config.yaml
head_dim: 96
qk_norm: true
extras: ["local attention windows", "paired heads", "value residuals", "capped logits"]
init_std_up: 0.0597
learning_rate: 0.00214
lr_mult_qkv: 0.7
lr_head: 0.00581
warmup_steps: 0
Each number is 128 + 24 x the weight over its row's rms, rounded and kept within 0 to 255. Layers, rows and columns count from 0. Numbers have three digits each. The size before them is the row's rms in percent of the matrix's.

# layer 5 attention key, 192x192, rms 0.0718, rows 109-191, columns 64-95
092:114119134132113145207112094167117135129162142126139149144128194120168133095103108089082139117104
126:128117137106135161098095185141166079089141106090093072124105177099148191121092125133109157135124
094:106178085117067127143153189159143096132067144115154129143123144120175118120145130115100140121099
109:107123137155171145130143112143132141163115148157155117121120088146130121110157143123117120140134
103:107114121134133093110090158067126086131172134102063143119168137139148163127134171138129136164115
094:149130111165126058122141133096135109140129128130150136174103111147121131093114131156141118111127
102:137103109098105137146138140124091128131090131099128151138190106105142131078124116120099103141115
097:097077138173087138114130136102163139132107139127161110160175116144120095151095145059151141127132
105:110124107156129168099134127117123117126115129118137131093139099120150109103140105141163166139151
108:148105079141160148133144121144130157149101164145132150081141162133151139137109124120090115105120
105:130122087120091131095131122144084105143139106154135113149112119161103101148137115185121137153116
106:158118132183145146159121115149142104102158112142136105111153085118123139109103095124158117151125
098:126147117104168123098174112149112094163151100156133095104101119134146131137147102150175125102106
110:148126124105147076108133110096123134137157148167135118112090159129103100154144136140176137094115
105:143137115112152114074152102162121148131136112157135108141116135156114103149145141151108179159127
104:094179102148097134078133102124131094133145113176100140140115105149139144140153141117127124100113
097:120174149149138157108162118132141117105080146121121167120145096118134162162131136067151151145116
097:150081079124126106147106118141135174120117106127155151140135137169133156084157138125149142114108
092:157103129092118138109114139148099144123115148124151162175149131143165128115099120160119167144141
095:107137107127144140132136086158116107110138143105177149094116095128139104124138109145150149177135
103:169121130200088136116110110133141145102114096169092087099126110124110106088117101124131137131126
095:110150155096102097145137187111164163134159133108131154090133134126084146124068113122110125143152
099:147131137083130118131119089087104136178090136180105105106153121130124124127136159124100145129092
099:153164138121152128155101107127139186108115146167116148128127120169109136107121128145137129115115
099:136112128119122086167112104094130116147129118057124132114097124132168119143141094103140095128107
101:103113124119120171109089143137140138162187149124090119104091098119132138175128136140083156119110
097:133135132108114107112109100151120111127130171112129131105130110159127174055152114126123101084171
099:152079131145153150096093149118098111123146147154123102083162104131059081120118117176082072107145
102:124133121132111159087177143139160114100143148170154158145147122113123163126147125130111134101123
095:137094169174106085146139150120144142125106128155136099121124119160140083125162120125153133124144
097:130165129162154121125149124110184126132129099159151138143122122120118138089163135134130098112152
093:162142087137121152136126139150099124153122125171139155170154169123117106100164071108149097131158
106:123129080108136139150148083131116105136132111092139124133121127103135152097131106160121128124130
110:130127125170077138120126101118110113126111076148134115139170111119126074119104079125156097108090
098:136139146126144117161112134111130128121115114110179125091117087127183138144098119140138145100145
107:115065113134115082140140136126106143128110133155159154132099149132148121111126112070132128126086
106:126101102105065115137152121140139131162110160139151095135141088114150116130156128101152161116121
091:130147081105161129110125127125159125090098153137157111143121154135123096093142105124127176177131
113:154130124135106146127119153087094133141127089108113108122169147122128129115124122119110111118100
104:118160162130135113138134152136074129167112136077141114104190102155142123139130085149142152127127
108:163115133119126116106160122125126149131132114098146091122158174127167181125145084142099130156116
099:127145113157194132086147135142118131127148151165101130136167087132093140131105122115144166166098
091:104125139137137145123094142113149136144128102112157106110099156114114114136100159112154149166112
100:104098089148147127181112093156109150085162096110107143128154101105104126176122141147127177128176
103:140161116172143173139081112117111113116098131131176113119179119179076126128142145135155144136105
106:089131167159154158136180146111115121138100139179120141141124127121138133121120090123173119133142
094:167118126083050117138111119082107145074129121155111134122138129127092132145120120140129130156170
102:103140126105130187124128136121143121133114140133107126115134142127149165156139162127092160135122
105:125111159147140069112187082163092121146090120154094169129101181175137146109121128124130109157141
104:171116147106140069131190092146137128103136112139122153167169145171123129123134082112169131104100
109:180124135158134141116127115135129099152166072142134119092146144131152165089142106109146128174148
102:102151108116114096127118154127141157147125137088142122132185153126195126112112108112132130165137
106:137142164141176099155137127138101121129154098095066105124129086097153102110138145142132140102130
100:143100122197125080100154149123107115091136106141183154161152107100117153092136111106147124106117
102:138158121150153092114142122160171143110159131132092097106085135103157100147140078134131132171148
110:150123132149136176135134105129110165113154128122113132125124135145064131094154110149137160070106
097:143173125104123159184101110099148146143170139100143119128091178160143117170121153129100134123123
105:161134141129112128130165129148157135119140088136177146124135169154129089091093129114136141135128
101:131151112158110139126098154161074078117120139169106118107136139113157136091120083123173124132120
106:143127132102135099120116131138131146149134128119104142159137112114150134102186133161140122096143
102:173057113128148171094114170122109134081145155137151124126126154141175157116133111162141130117141
098:087100156120136100144128146128094091093128134128124122124129169125105085146132132130097153097136
098:104096184152190127093160081125129177096150099095184126151100145153113089160109103103173091119118
089:148129152069158167112115125094091123153138122166117167130133141111075088138141130136124111147115
104:104127113131110142140117112171134096140136140108120112144128128128106091122120156153153132138134
110:113109188092157104099128159172147139154139140092068147156143118081137113158126105128143138133121
101:115113159175135117152151133131178127153176141166154118127117136151136088116163126110177125111121
093:137156163116101121154144098122155149134156115118082173084132090137111106135131137171127183187130
106:125123151125160122065124174128097112093154101144129083114144157113131144106135179117130126145114
102:124080170161152138097086151154133127120120096152163150157145105122147106129125100149154155142127
102:111125123091127111154090107096123102146123138135059142144099100100104078109118111129167107113145
095:107109079110115120087169119168131120063141121165186102190079153109162116099137154127141113106114
105:065107093122144122095132152127154144140119147126144124136114124122149116121117140146135146126089
098:113147144140125140100132122139147134160119121165119150137079119123114094136161103118117126140149
101:148112114115092147156056174132113136105150104135117136155114128151128097138133127174115110109169
108:142125125084162156117162127129101102142174142097197105093134079138122079134098093112118138150129
105:130153147137105105090197133143124139108178107140110143099133160128093141151155125179112124151119
096:141135128087156118149129133101121140116157152117117134115125145098140133091126123102123126109179
098:102129133128109081146145108093135105095103125098149107130093155121129158147141106131136101133174
094:159198121172152105107107099110121099117133141103142128093150182120160142125144117117145158100180
104:149139138113122144117118110132153143118114113127112159134155151121136128154094111150133167121177
094:135186080138138131136126102172164118098116127119106124100143078148125121136107119142113133162144
105:116137160137089127113141161154162126107076146114156146153098132152114195155110107116098105115172
# layer 5 attention query, 192x192, rms 0.0721, rows 110-191, columns 64-95
101:107127121122126132155153130124153131141108119127112079120147121078128142116088131134116133114097
115:120109107108148116115099138102137110147098129113126098100139118145104200114117096164128126126147
117:114160103152146149162125078140075164143120130131145145116114130116124140095089101098141137113132
099:149109099151115081153156119123090121115076105119162124162153114149139149100139133105146152123125
106:170107153083122100145121143141152102108149122146167143112107065075118079093140103153140182130100
103:128148113111200169160136115114153182157113112153141088137119115138109109159139112153157143190145
096:089130130104121130130114121138114133116117121082140109060129131133091166116125132116118097118171
109:143144121131130095132099132124118117085136147122136092172119125173092127089135137115128124115103
103:129155107070081122133090166140133139149126124121098162154123180170122116079130143170120124101135
107:138120100141127172103124132156113090175140171108149140124119097157109082143135116146109123130123
109:085124130123155157135120146141116132162139081118117162110143108102135147125141131185110127090123
106:162073138133134122113123143092106148104138088130080114118130182160132133116144151142121125134139
106:122094103137110153149142129128163154105122135093129107117117114112138111136111168124105054119132
111:124128181135109146127112155149140121181133110137158190148124118137153125097131090163131095182104
111:158140117148082125130099173113135137105106156121108131089118139124137179122104107126132149084134
106:127109165110138137184158126126097134134147123124161138089126127149124114153100116147142154105153
107:070142146116162102130154127157137117125100126139163121135141139066106191110129143140133130099143
097:136141143128147104136125162116138124169131125111122109110125119148110138143128151124170113096116
108:112131168110125105141124131183100090148108174096123142094146136154107133147139156114134168098133
102:096127122159110141126103125065124110155122120124147118118107109124120149148135132168119190131138
097:136141147088136152115135098146098152146125127111181154112130088125145144138120116146162137120103
100:144118146107109118145144115137128112131093133163151099117092151137132116152116136143108117094117
101:145128130144094131120085147165129109121168120108106161147099116109154136147150146132108116136125
103:136109118103133124099155135125158134106131104124167133156159184114116110121115133133123103090094
108:133158158141115155110089184141094153127126132156139099189116109136096083141148158108104143127100
103:169089129110187177085126147120153126153110143104109148166118137117113136136133135164132123137105
099:145094085150132128123130184163112116109117093164100174127097112114110109135121165131149173148138
095:152103111147124138135169130139135099160126113141096146130131107148110156137121123133134125123120
097:094101115137151150143104100104141108117123120119153093127152170124122088115178117158106140103105
098:090137137158068149163110125110116106132138101101117143169115118106144188125144105142124151125118
097:097124180135115145103164141086165128118118167163183119105121122150122107102125119159103103151087
102:120102167133106122120140159172144109144145127092144130152146163183176095129116120135132131126076
099:143122074117101130126129137121152134128129130134149109149151114102168174137110124157115110095147
092:090165131150150145154123134102095120122122111115078111108096061116112142141117124093113111152141
109:142131112079147122126131080164177100136106098125110129121098146083101111137112134128106128123089
108:125155170113121114143099134135075179189101120125151163114072142162110112119130162137142104180141
095:119129141140136132116123106155128149120153117136118082122174116128110177098101102167120124079142
102:121123129144134087123136091144151169124116130142156190130111088142135104145128129113162122149158
093:130091129093155136130102108161172107137139125144092140117129142168140182165145113140167134102130
103:139099132157139136097134099111132135147111088156089114113156144128143119095174115121114134102109
099:132125113151129124142184098097132117103116097108146128141145139120148182147165149152155110124129
100:088087102110108086121124100125140142148126120128132162143158165106115143140094147099120150084168
109:126138130155143138151111151121167129113126114131092141098123111107106159172094154155097166117140
110:155113144173134131131179104102194094128139145160126122099128111187112115174148095166114156156126
107:160093094094143135123138182094144058122135141119127103129102139093102137168151157125129151149100
100:091152091156122127108122127113133091139160129099145151112129129123119117144161092093123124161107
095:092072104149153144127140140115145085166149146134119143116150135131084124129111164166154132109162
106:174140113129109175099105133108112116112124140151138137128135071127080124096123108115109084102121
103:111103107118092127112128129112085130148100129111145059114179130130134122171117128131130105138123
106:139145138185125111159106119099167131093108143131135152129112116164107147140134129140124118149112
105:120151182164171100136115138152183136197148111098137120162127113137128106138119124156091172137152
110:102127145176120180164152099093115112126152174143092141108139151121173137136168139135156136132105
101:113135114114112105113132126181133087144119122186111108148130124112183127144125139153063135120134
099:134153135121191164112154106121090122151171148125109152136125101176131138124116114160091126115129
106:099097153122111106131125136144148087158147140132124152098098162120157091151108136146173103142137
100:109160169153152121124136150122122088111134124119143101126121165152124089110082101140090127136135
104:128148133135144140092130110133118080108152123054122116104205143161118121133131121141180079138080
104:125152134122133136159162161138124144097148144121149123113142127118109123164163121114164133124123
100:148104109156092106106126154129122115136093139171125129146132117127125118122126133116121144115092
102:143153144125129112126162116126135104143082144180118163139113164113115111142138169105117127122103
110:143113140107090090158140136154132138125158154101124135105110158127172125095081133138169169115149
103:142104145167105171147160120144173118111125162101131168147118138099093147155069129143070110150106
097:143149108141121140067130125133109111173103125135144129113154121111154115147119149181119107120185
098:140156141087137142133102131158154131109116138106180126125142102124087122099144084106108084129109
103:143128122144162127145135141137137128096170116147136131148169094148074151134131147143170126137112
095:114098133134135124116124105119104120114113146104134138162141133093070152158123128094125176152175
094:138124139140092151154132159139092103113154122103132121115141166107124120100105140130115141108151
107:149116160120145078117155170128096105093112167099107141146139096115135127122156161124100124153156
108:137116120171170137109099088067113160172132119100128149157134105090076140121171143118122140155105
106:138148105117133151173098137149106106108126168211126131077084096082072092142143141116129110171149
100:136157140132161102099159133113115112146133131185127160144158091111143127135107087148167094140182
109:147119149138148094147142103099164135140158081106089132135101134176144133103163098144151135105111
104:127154131126088148194110145118106095110111111086144121121096140128144149149145099115119113164114
108:136111147121156110088096162135140143142139102109132118109084103150127142158136094136134130085110
114:145131144152135125106119131118153124140097120096136121095114136106129125146109166177160099143131
114:139122118165131122138133152155111116082136142098090136128134106127127155133093139144107146145092
098:125162118146111108152101134130141111154149131129156110136061145121121152140112117107183150185131
112:130119144140085127086096146101098170150110118170152086176145141091115135115136143140096147144075
098:108103122137158105138101101134153120107126122103150144147140122156154140137089139094142133133120
106:113098140143187139128145089096147146141156115108170090155121136078117138125120129145158090117120
102:125130129148154156148173145111109129136136110104180129102145107115121147130110140098139127094115
102:165130153156151139138113093145078147123115119170146107111158090126127126155128117077069131112144
# layer 5 attention value, 192x192, rms 0.0754, rows 96-191, columns 64-95
090:121111122095112104140116130164124124170120123099141096122139126159134060116112103151109107137136
097:112100140114100097113136130105135158152117113123139147098100123126121148121133132135172109152134
103:078168144128103145134149151141151125147115106123088121113117150143139172153103152142162129117130
097:157158117136110168109108111116122119132145106097150118146123124131113141143095169132137126156105
105:111152134095103118137132079119143077116149153143136150136110139134097163114085150123137142119119
105:155101135132114144129135166134125114110111099108096103146076131155124141139184119150160098123118
095:155123143138147109152144085089153158169134151149091114151140165090154145146140092127146137152170
093:173148124124143105121074158126140143121125150107141081139113109115146124157149097131077101108168
104:079125092132190142116137125133145159094086130126110155156105103138156168098108172097138171119127
096:115100129142131112137157076173127140096129112148149127101141149070157104165130108128121134122135
097:132146096082135099090142121109135125122095139161146119105119150115131114152093130120137156091126
092:171081138133154109122084136117147125152155123120095147164102117135124161125183125143161100125172
095:127137114150177124133119149129092124173157115130129126120126145152132121140151113122137164128075
104:172081105144134114098145139119144148142120111115149132164156158114161117124164099143093157133134
101:104115109101150077122139125119138140086108170125140103187142098135108138104111112096122142193141
094:118154108141171102163122148137108141139142102138188105127125087119157181085096105160089106112116
097:131136098129122138120132117128102128129068104092132131156163048163149071146109128131141142130118
102:151143127159131133108090136153110112119088131143125126127120158094119116126149094093149084129115
097:121122120102123088131142139123111117122121155157122081132171084154125139162106140152151168129146
097:165140113128130180124128111083127122117090146133153185139125113099111121083098174152116116137127
096:120077122133104131105123127110137167107126126156184112122156135159110111094114121154097092134127
097:123117121120132093116121134120126085124133160121153131103106115142081117148133113124083139105152
108:147154131114137090129169093135141136148149141158101129155130111151115099132171186127124105115132
102:110103150149112137111124156165150083104149127081153110130105171121125102134109148102081132113144
093:146120084141131128145112114116106141130135118146169095102169120109128129153139130165128140147147
098:158119105126138147158176125156143127134081150158124135144144130155109125129134152137120106134136
101:142088144125114143101149115147141152144116180115133156110132106094095113102116139151132100152158
093:143143117135087130108097135134103161111118210152102160182122138114129108130105130134094112181145
093:122153155159089095103105143135138103106066163080144106097104127097120131108113141175137174115146
101:081109168135183130161098117096161107118117170114150163158130118103142112120086157109132119112135
103:135112142121086174165172110112098134137113158151111117110139089121163139158132093131083130123209
092:159099169118121137138158116154162133135116126168103142142104113091096126147188142123097159111124
100:136143159082147132122141134155137160124135124156107156118126133114090130131099148149161101120099
106:106110077111138106127099123119166103161175179141151159122142087106183124104139159090129138115129
095:164041146129107126157159120131120166123134100095142122117093109117099133134143128147135128174091
100:152157125127161142181148142102131137150148159123139146138116116122169136102164134160123120156137
101:161127157133118148124182121131108110160157159113141141142127116083142101148109108093130117113163
106:115131146128110139133141110099104119093138159118101140109143159148125125121107126138109138122155
097:170140113082148136115138093095138097133123146105110135091126077103123124147107163136143125144134
098:144140091126132168143106113164150151108124159126094127128123104112121108111100154110155145103134
099:157161135175168128139134140130115112107138128177128152107071182134155123138145154122091122127108
093:111133126104115112122152136138172117120109093129127137125141114117136122069161174148133164158108
099:144130144145136091159130110148118127126140104169174115140115156151147141165135104156112102124143
096:111171131153127102140109128112120139099116086100125102095095135112168106119152124126122118187126
100:082124152117137126126161158089111132112141112145152114159072151142152189127181113125116109108113
094:126187101099141090163135151083109171146173110127145094103121107182128144127136144105130111077138
101:153129148117095124139136126139097156144142118116127125091133120088162105095124105112160135120146
098:119115150120157141137154106112163127126142141143154117126139126130110178086149052117153154154103
100:138131126109100122121112155162106087123142131079130131084155148170150145103107123118125106127154
096:091171133106079159116115116124076128148163125112154130155121120112077135143141120141096179118124
104:134108104097149151124145105119149173144132135136166132130113113117150146179138144130106102166083
100:164172099105160126118119114118145104096083154141135121118114145127126137141138135147131157115143
101:174117084133130101127126155146108072125122160144130105172154140123147162121121132170154120106147
102:177105120116119158129097177091107149103144122147172126128097085143094116129138113097112118118163
088:117137094117105115123174110134153105103091131139149186145145111138144094141138092081143178169135
097:121140141167182147129152148130155088100110171100181096165133160148117130138161107144150122096080
093:129093096129156091156128156113151128133123113151138138155141121137166072116101121116125153142136
090:128141102097146094125108178154141112138112143073141104139152180136161147164131115137121134108187
100:155137166158123109131138122104154127130154134168163130143133098088125129096122123114098114171172
104:150161124138172100145095135116166129174115150120133134134123117087146084112149108156121096114076
094:144130106144110102155135101103152156091104127099153113108127157113127102174125111128093147115130
094:152097113131143183136148122124122152148174127171168148175141165152109123143107111146117124136145
099:143205106099129133139118131137123153093133139121142116082122119091155130117140149133127101109158
102:126101120125129043136108135135105148137112127137115083141139138112131110108156135153134117098105
094:107167117090113147154126108129131129135127120114075091141147161166154117107153128147118140135146
088:133112144134123110168155135072142191172112137132127164142098100096133097134167118132177141146089
099:146123093116130128123105150125138111120178091118127133132092096120143148098098082124128124111108
102:152102103137155090115130129117112140135113152159083122144157121105149135154120140088103157129098
100:174150149144107129108101110137125093156115165156155103157095137096073151147128106134125135124126
098:120132099130156168140113115141116106161133106096123099168148084136119151127154090136150115151109
091:139116133100141104096128115107107134105164162147129135122110173140140123124099149135177131160137
098:136175121172092179163128137103115169139120115144141144109110118125126142126127139120150144154101
095:151123085142122111142101144149159134100092111123165103093083142128116128167144138125119124139140
097:140129075111152134128156132142139145110098112133135119153127152168128166131116168104134162102153
095:130150119114158128125140145091122121140098132124125167121140111098161100120114114122086126137164
087:124133119087124085114106099120106138085170140157096115088165134135115065183133148163108171128122
096:116122141104148145154081091080135114147128155097124136114132111159085099124108149132141107119136
096:087132129145119132166163156113056109144102123168151139146151073126134143103097123129098135155109
103:136131117125123171158136089082131119091151136174092090149105112118114147105149092102135144128153
094:123105085118144139116085140160101137180133139121107112179147118134094176140146105140145109149102
097:159113105169135115139170193107167132159096118066128097164137130103129106106108103122126134089141
108:109141149129127133140139166152173164110106147123133101110137124129163121075041122153119107124138
099:159149117115146121132138123122141094133109109113111123163149120107106179162169162142157161109141
098:159128173130076175132098145115124154159131160146138128113158110086127155156103112173148096128116
091:152111138150121106158139178155109107142133121093157173142089122171120109134145143083159167087130
097:117116137120162143135132102085117124108161141093129084135115121157167106129126103151170064111118
096:148117171206122148116146125126136091141115136149124149113088139137156141111139133127171110159178
102:127128094153151153109082114114142140135147112147124121136179155134126130194138120101165163062145
091:171161153123131111147150130151123129143114125098147116134137113163131103095109134124166105103135
093:089161127156124176113174124149081117126144178116125121105126165143108142132188151094110155106125
093:141063099120122151106073121087128161151130119173144134143110125121123166131113121077137152151140
092:130117154097118107081156102089155137135112119174155203110127123125130122136143154112141122117104
098:165133132086163130094100102179105158166156145141143171107162114135137168125091110117134131119111
098:138133097148126131142144148092096152112100158151109141129177120138136135133117157103095153102150
106:120140105085085146087148118155151105117112096111116100142096092115128159126152120161098114132121
101:145178103154112121160176117145146089168135146197180142150117122130134139167130159092067128128123
# layer 5 attention output (transposed), 192x192, rms 0.379, rows 96-191, columns 64-95
098:147102101138115124150136097121168134143113145107111137144126137116172100137100067200136126123186
092:124138197161141097103152136140119111143109135146129129104120161125116133134131133135124121133125
100:131132091140122162109100145105151119102132124131141114114127120129153087121141106122126190115106
097:118125096168119118123066110103110146134125136114081096136165126106097121087092178129143197112117
093:118086093106157097110116107122158085138079116124104140127128145118135116107153139165141153115110
103:074143116114156143185163144134164147136135146118151126158119119116115083119129122117092131162082
105:161132110159164096118125128143173130117165118122134151127123129090122108149136111156142134151138
101:180171136152163105157093143142158119136079134151117110115114101139123102151147132142111151138147
106:140114119142157118085164090122144143143104111107117152129137102141134153155124136114164060172148
099:090113165171152177150149115114136091105109127120147125106118140081100123159138163101104157199129
103:128119151138095108151115127133154131138123137158129175148194138142119087146143088122151137114159
099:127152134113113159082131070165158134130103128122140157136175136112107153131116160114117167128127
100:130160100129124108106087120131139105166098141112130164156103120135158088129108136109132160125119
107:132138111152146093128123124194146160116110165125148149143105160097138157138109171114109165099123
109:114141106146080117119125087123139140070126142136135141106130113150067086135150096104140110120171
102:154119139141108120102106140109117130127108134118116133109094174099126166111110119140096128153107
097:093136145135117143128071104158126112136128082122132130104101123123106172110130155118111144146127
109:100116090182126163113105142123093126146079144135117111130088148148145163122139116107093132112151
099:144152161146127110128091145160148139098117104115118077066167113165162116143104111137172132119088
100:108121129092095102101111120153120135125115142084128099139119108136109156131120084080115067129130
100:120146103147100106124099122172102094147162162088079120143137132105112090161130096163128116117090
106:136122101119111143165147143126162110087090138074136159109172101110149128123211100137152101125165
113:148100118157094135122160140138171070137135149147125111150129095142141136143125121140172118123110
094:144083111130150132178131155128129115148106144209160096126073125137129142073145139157147079096114
101:151128128171136112098122149111159141138132124123102164074066169099184182160151103126148156129118
096:097166135140124124145157107162156125170128162139120141161115097160160156108163148104153141163160
111:140101117131100102151129158106156129139131120100125142100064128112104133126153129174152149127160
108:111110081115110134144098098160139125149111108120130131164134122116140137125121125123125101093135
099:099177082126106121119121166148148108111114157103130164115150132091128142132133108159119112115115
110:140126138097097106139138135163162131131098120164148105117155121167111155099117174093124109074117
104:122095169165091130157151117142146163137137158138120128074104169144154098164128124099105122122131
098:144108110130124080136117122133121143066171169131137169147138079142179116112170127102150171117085
107:126113138078133155096116091157175132096110172101138097113151109101089115164155125156124147116105
113:169124154136092106148131147164135154149142123115159119153120151161133147122132156120127130126065
095:092084135159111123131131103102129125093134136099092142188161139150133155129116140115162139120086
112:133128132150052110133138143125110129142139149148154125103167137104124170129124123144100136151136
097:126161108141103140116121155160116118149141141120162135157152133102111135179162118104123102111172
104:121160138105141149133164158151113141156138137129141109150147139148147140133118114126126124103121
109:134194141126131124170132119121143187139114091142152171126153164135138172103088084129112108120106
098:116164129144106118119148082122095108152123125138122091121099080149137148136107078112146140125103
100:110149109134096152114119110124134133072090154121162090133090122173121152139092142175161137144135
107:097127129095139147112082109129117114123108138109108106133141136131134112133135145152114145116115
099:153116113159083114136126109133115121101131149107155108155131108172089102137138160094185152112155
108:137117134083116082122161110150141133108162109134167105147117148119163102121160156129144113079159
104:117129142097096118142146155104108137108118132127123141161112087119104115137123116149150178136144
101:139155139156140141142137182129131144093158089119114091081170123177123126147111105112137143135129
105:110143127136099166134137108131133158096182088200088129135111117133134133154141163165152147115131
097:100141148116119105148070092128138168146149120131094107136111114116161117158190101112153138107138
107:117134161103173104140140119133105124134151137141103105110138119153107129121104108167145125133112
111:138111084131108076131167142124093163120136137121162130146143087131155157146126074132100158128118
104:117088138132109142132069149115111150115115104157134121121095127101154080168168134130168088189126
109:118152091137184113138150100155147110088102130109123148132149167144173154146135148119124159110138
101:119144102113128101133126150133151166093145130183122108145153112133114153166130168141108116120141
109:088091134166133131112152161106151135139117080156122121150101127144170086143107099105133128150130
096:116134120112149129098102095119100107111092184147135166136136149100154147121152143089163070119141
098:135110152110168135098105145111147118165095173126111141120135124100132105091118144116146105108093
101:114135132120099159099136106121122155127126121121146147135153108151112123130105145142131147145080
102:110129117132097108108126157147138114172173156110123099099126117143141128136108114152116139143141
102:103137116163141097144111112122107119105105111161140111131133109109126138095146128081112145107115
108:134130174103167093136090123117158087090098125153163112135134126126121140143138123130143122102137
101:113116146111134110151177142158136117178151159158126146105118111089137089140158103161088114125157
103:120103166115162123154111127165154121098144129125069133082143138131102119156159121106105142115133
102:122157081125097114094139143122141116156083117128123127150119139120141101139121156134131109121108
103:135110127148138124133146163105121094115130160140116124107153171180100149100127091180165124122094
101:137164124107161170110127080119164159124131147140123088112136148126176126167165147121131111096130
095:106180142140102123137115121134150162157110147113145084134105142089158127053153122091085152150123
103:129098124148114129089109087132129122162157127160163151174094161147147092149105141154120168164165
106:095166100157082131118106138134120087140099103152098091156126144119147091166135125137163079147078
102:142126123096107143132078123114152122156108098157116131100153127116104151141125101090116173088126
101:154110131107129122133133120107148128147150109125112191135118099141147146074115152091132160191126
110:112138121111137147122122149112126154111096145161078130103171165179112131084103129127145121143088
100:117160142164149082102127135170058169125069083107095143158113110172115113105126108101118067153094
102:126141129185131111129155080098066088119122164124072093134113127156144116118169135134138121141153
096:111182136117131123131123115134129066094131143129124123106130137156106114153154137144121095135135
102:121121152176106149100153135180118119130141121121113127139149103125102114144171091130124120198097
103:122151118101119145128126117086089130084129122176107112136134138116143136130150094118144124148169
109:126141138130158097105161119111141113124114111118150143146180151099119138150133099134102116074128
103:119107137130139132105146182147153108104142105083136125146141085163165180126132127101130117124149
104:133140112097163113112174117116132137088069085118107153088125139141149165138143098118141086127121
106:148130149109136112113106140121189112135126136097108174110122113111108103139150134096132156125114
098:152139132103122134128092133123116168146149107131128158130087086124132151106073097137094081123119
106:139121108115124148107112148113148092145182083127087118146129129127112113137145135155122158124105
102:124118111116165090127153100108130150104112098127135132126102141127139157160171136126153158125130
097:126140121103126180128112116127138183158091099116155140123159147133120140125126150131157126071161
101:147109114143172112169108150134081110128129095136128135108137181143134116116106114112084161108170
097:122163111156124128141129105115176111135149102084147102125153143080129101097157112117121088132137
109:135069161100127165147147132131140116147161111091131109121175186156113116108109133150170163168128
099:144098138108131145142140104123155131106134162107151128184112153117155145138134142150104089129131
103:134148132163098100145163090144135088133109154128110168136155167113141114139110117116159167115129
095:112139094114119157138166141120141096140092147117159151078137103110142105125128137156089125129123
096:128159087137149126170133054125164110120149128132134130127144080115146101133091121128158127188152
104:148089121147143128085128148160127127126134123115103163131125109166117156116136157099112115143114
093:084133127132138093015136103134145111131148172111103115118107134084140143132100148098162135096127
100:193105129120091159139102143198164141111119116151127080150130125117121088135131147121126105151116
104:152129129134143090134106138113183164161118161136107149148128124105134128147102098124151120150136
104:169151095114130125148144090153125129194107182124130105101148116127132113149104185089177154144157
# layer 5 MLP gate, 640x192, rms 0.0777, rows 0-17, columns 64-95
094:137098151116064123165097137131086164160127153135094135107125129094089135105090159095133130101127
101:061150158161151162124138117134131121092112161112135169116104181146136101150144098124117125119114
096:126131123152134139121107160084140102134137116114133126152170136176134132149146166128125127101156
100:146107146160128163144162127141139115136116140160120134111150121130095137130108127095151077126123
095:131089117101123143124111119165133098166145155142094095187146177116124138112113138140130135132113
110:121169123136173129106125172098105104117145110124141136152144172116099161174167144098140101154128
099:151085152141110130122110113103140097105124144159125124138169105124085141081142128127138162141134
108:156132115124151144153094129168127092150140118084142112107124125151086137161107141090087128105115
086:136116142167113131098134107102146147080160137118121143107100108151103126103110120110095156096109
103:136110110124122165106120106150175160091142148109131137115151129106107159169157138081159154129163
095:125102136129146095099136110135139146180120105153139121133120144144142136138065127096119121083097
099:152126105076089076153161096140121117115134158106121104152142118120128183106067148138154118111114
104:128144173109114119126129108108128128158170159070071170169121086119127099129175134091139137126153
103:140162122094171136135164129114088170138145125096125129164136140129128130158088134118143110112108
099:141154140145119144130136111103166114060156157090139186090108139055143168149157128126154081129109
105:124114116124113093160154115148176139112152117111096128113140105138075146131093187130152143153123
109:118078165139140154150130073156137119121113173100112141144149105098150096139129141160136123154135
090:161137156134143133140133140147131142113124182137130088118150098103147128112141135121112109129151
# layer 5 MLP up, 640x192, rms 0.0826, rows 0-17, columns 64-95
101:140135141109125140146126119168129148162151092144104110152140192137152153129099136116159161155139
101:104100129143137115119122134148160086100123114158148102147081150127105128121131145119112145146123
088:102142131103117128102093114157112184111120133128154080100115150129131116115124139111131118128085
106:133125128154100120135162183120149111147109146083078118163112155153096112104137152143124123106106
092:123141118121139130090143099130118139113134115104099168156112092149203099138122140141091123141144
103:134112166093110100162102169145125116165146119131131089176137094139119106134139147160087119125114
100:143106128086160099142144114111115142125102163080119129124152165108091139148120133177118168115144
100:130101135126127114072076150103135152140139104104096132138085148125123086135181124145140147122110
085:134114118099125120152113154139169105123117125136131097110156107142087092137123155101158131119123
107:132123070132115104142158118120176146135143129118124164134134123182090114104134114126128157122108
097:124148147170158116121149128142131126132119131140135119172082140132143133131062121100137163112078
102:160092127165091159111105130118130098116055098126129092121122152105081127167093124133104148105121
102:116151110129094127123129128075163143138119148162126093156152151134121148163122100108125097135078
105:099092130174110102139132115120136153145134116168115102161114131171129136101096100116106137163138
099:176113133127066139149112120153067140147116130157134126146157129132122123107157102117163123137148
111:129123111120126131133159115105103147097197123122132087143134141163145124146162113130129152125181
098:119120113130153122147136121111150146117122140155120174139121089150143110104124086068115164098155
089:087100073158123119134078102160112161131146077132131133127112100155101144130154106158168117149125
# layer 5 MLP down (transposed), 640x192, rms 0.109, rows 0-17, columns 64-95
097:130100120121189104153092105096128156159072175106103125100155131115106133133143122158137180150124
097:054161152114146083090125127139140107136121160172144128109134140133086128161121105105147124145136
095:146137159166104125197102073130152143077103153116071149141111138102119167144132143100145123142092
102:158141124127128150178135167131166117183123159124105168157088112142145135076148126138157143098076
094:127152109143130149163088142156135108147103187165136106143128140089108102125140132145145168153129
108:150111154142156145130128121111128110092089120109133159144138159097134089137116129154144095125126
103:167146139112119131140109126140156146162123049105109169122115130132162135136088130144127158095190
102:149121165144161136104096201149123134082094137127121120144170114094146123090136111174104116107144
087:129166101094078141123145108151180141144133124133119164119136131111160164093156156194104108127092
104:113114116067114112143152102128121162144120107123126141138139179097135087116136094104111144151161
097:108117129148166132078110129087142130098112106150114099148093171152163101153108167082143136099136
104:102136130109119177077130117148133126155112145133129116129127122071104144133095128171139156138159
099:139136125160145184175125128111176144127094137142117164147147133141165127099106092158135133167147
108:130146116110136134093111113112069172131103147146142169097130168126146128181080126137135140123138
105:139138163135099191114135138122126141139102138135089158142157142148124115137158132114122122106157
108:156169135124132131144087170135120107100146162170148115087134122105127135109157145118115099138109
097:194126116137122126100106146145093077159134124145132155131078136163182154115131117144122158124117
088:100166085128126145100147110107089082081101128159116122124150098119108132160125135143154113074126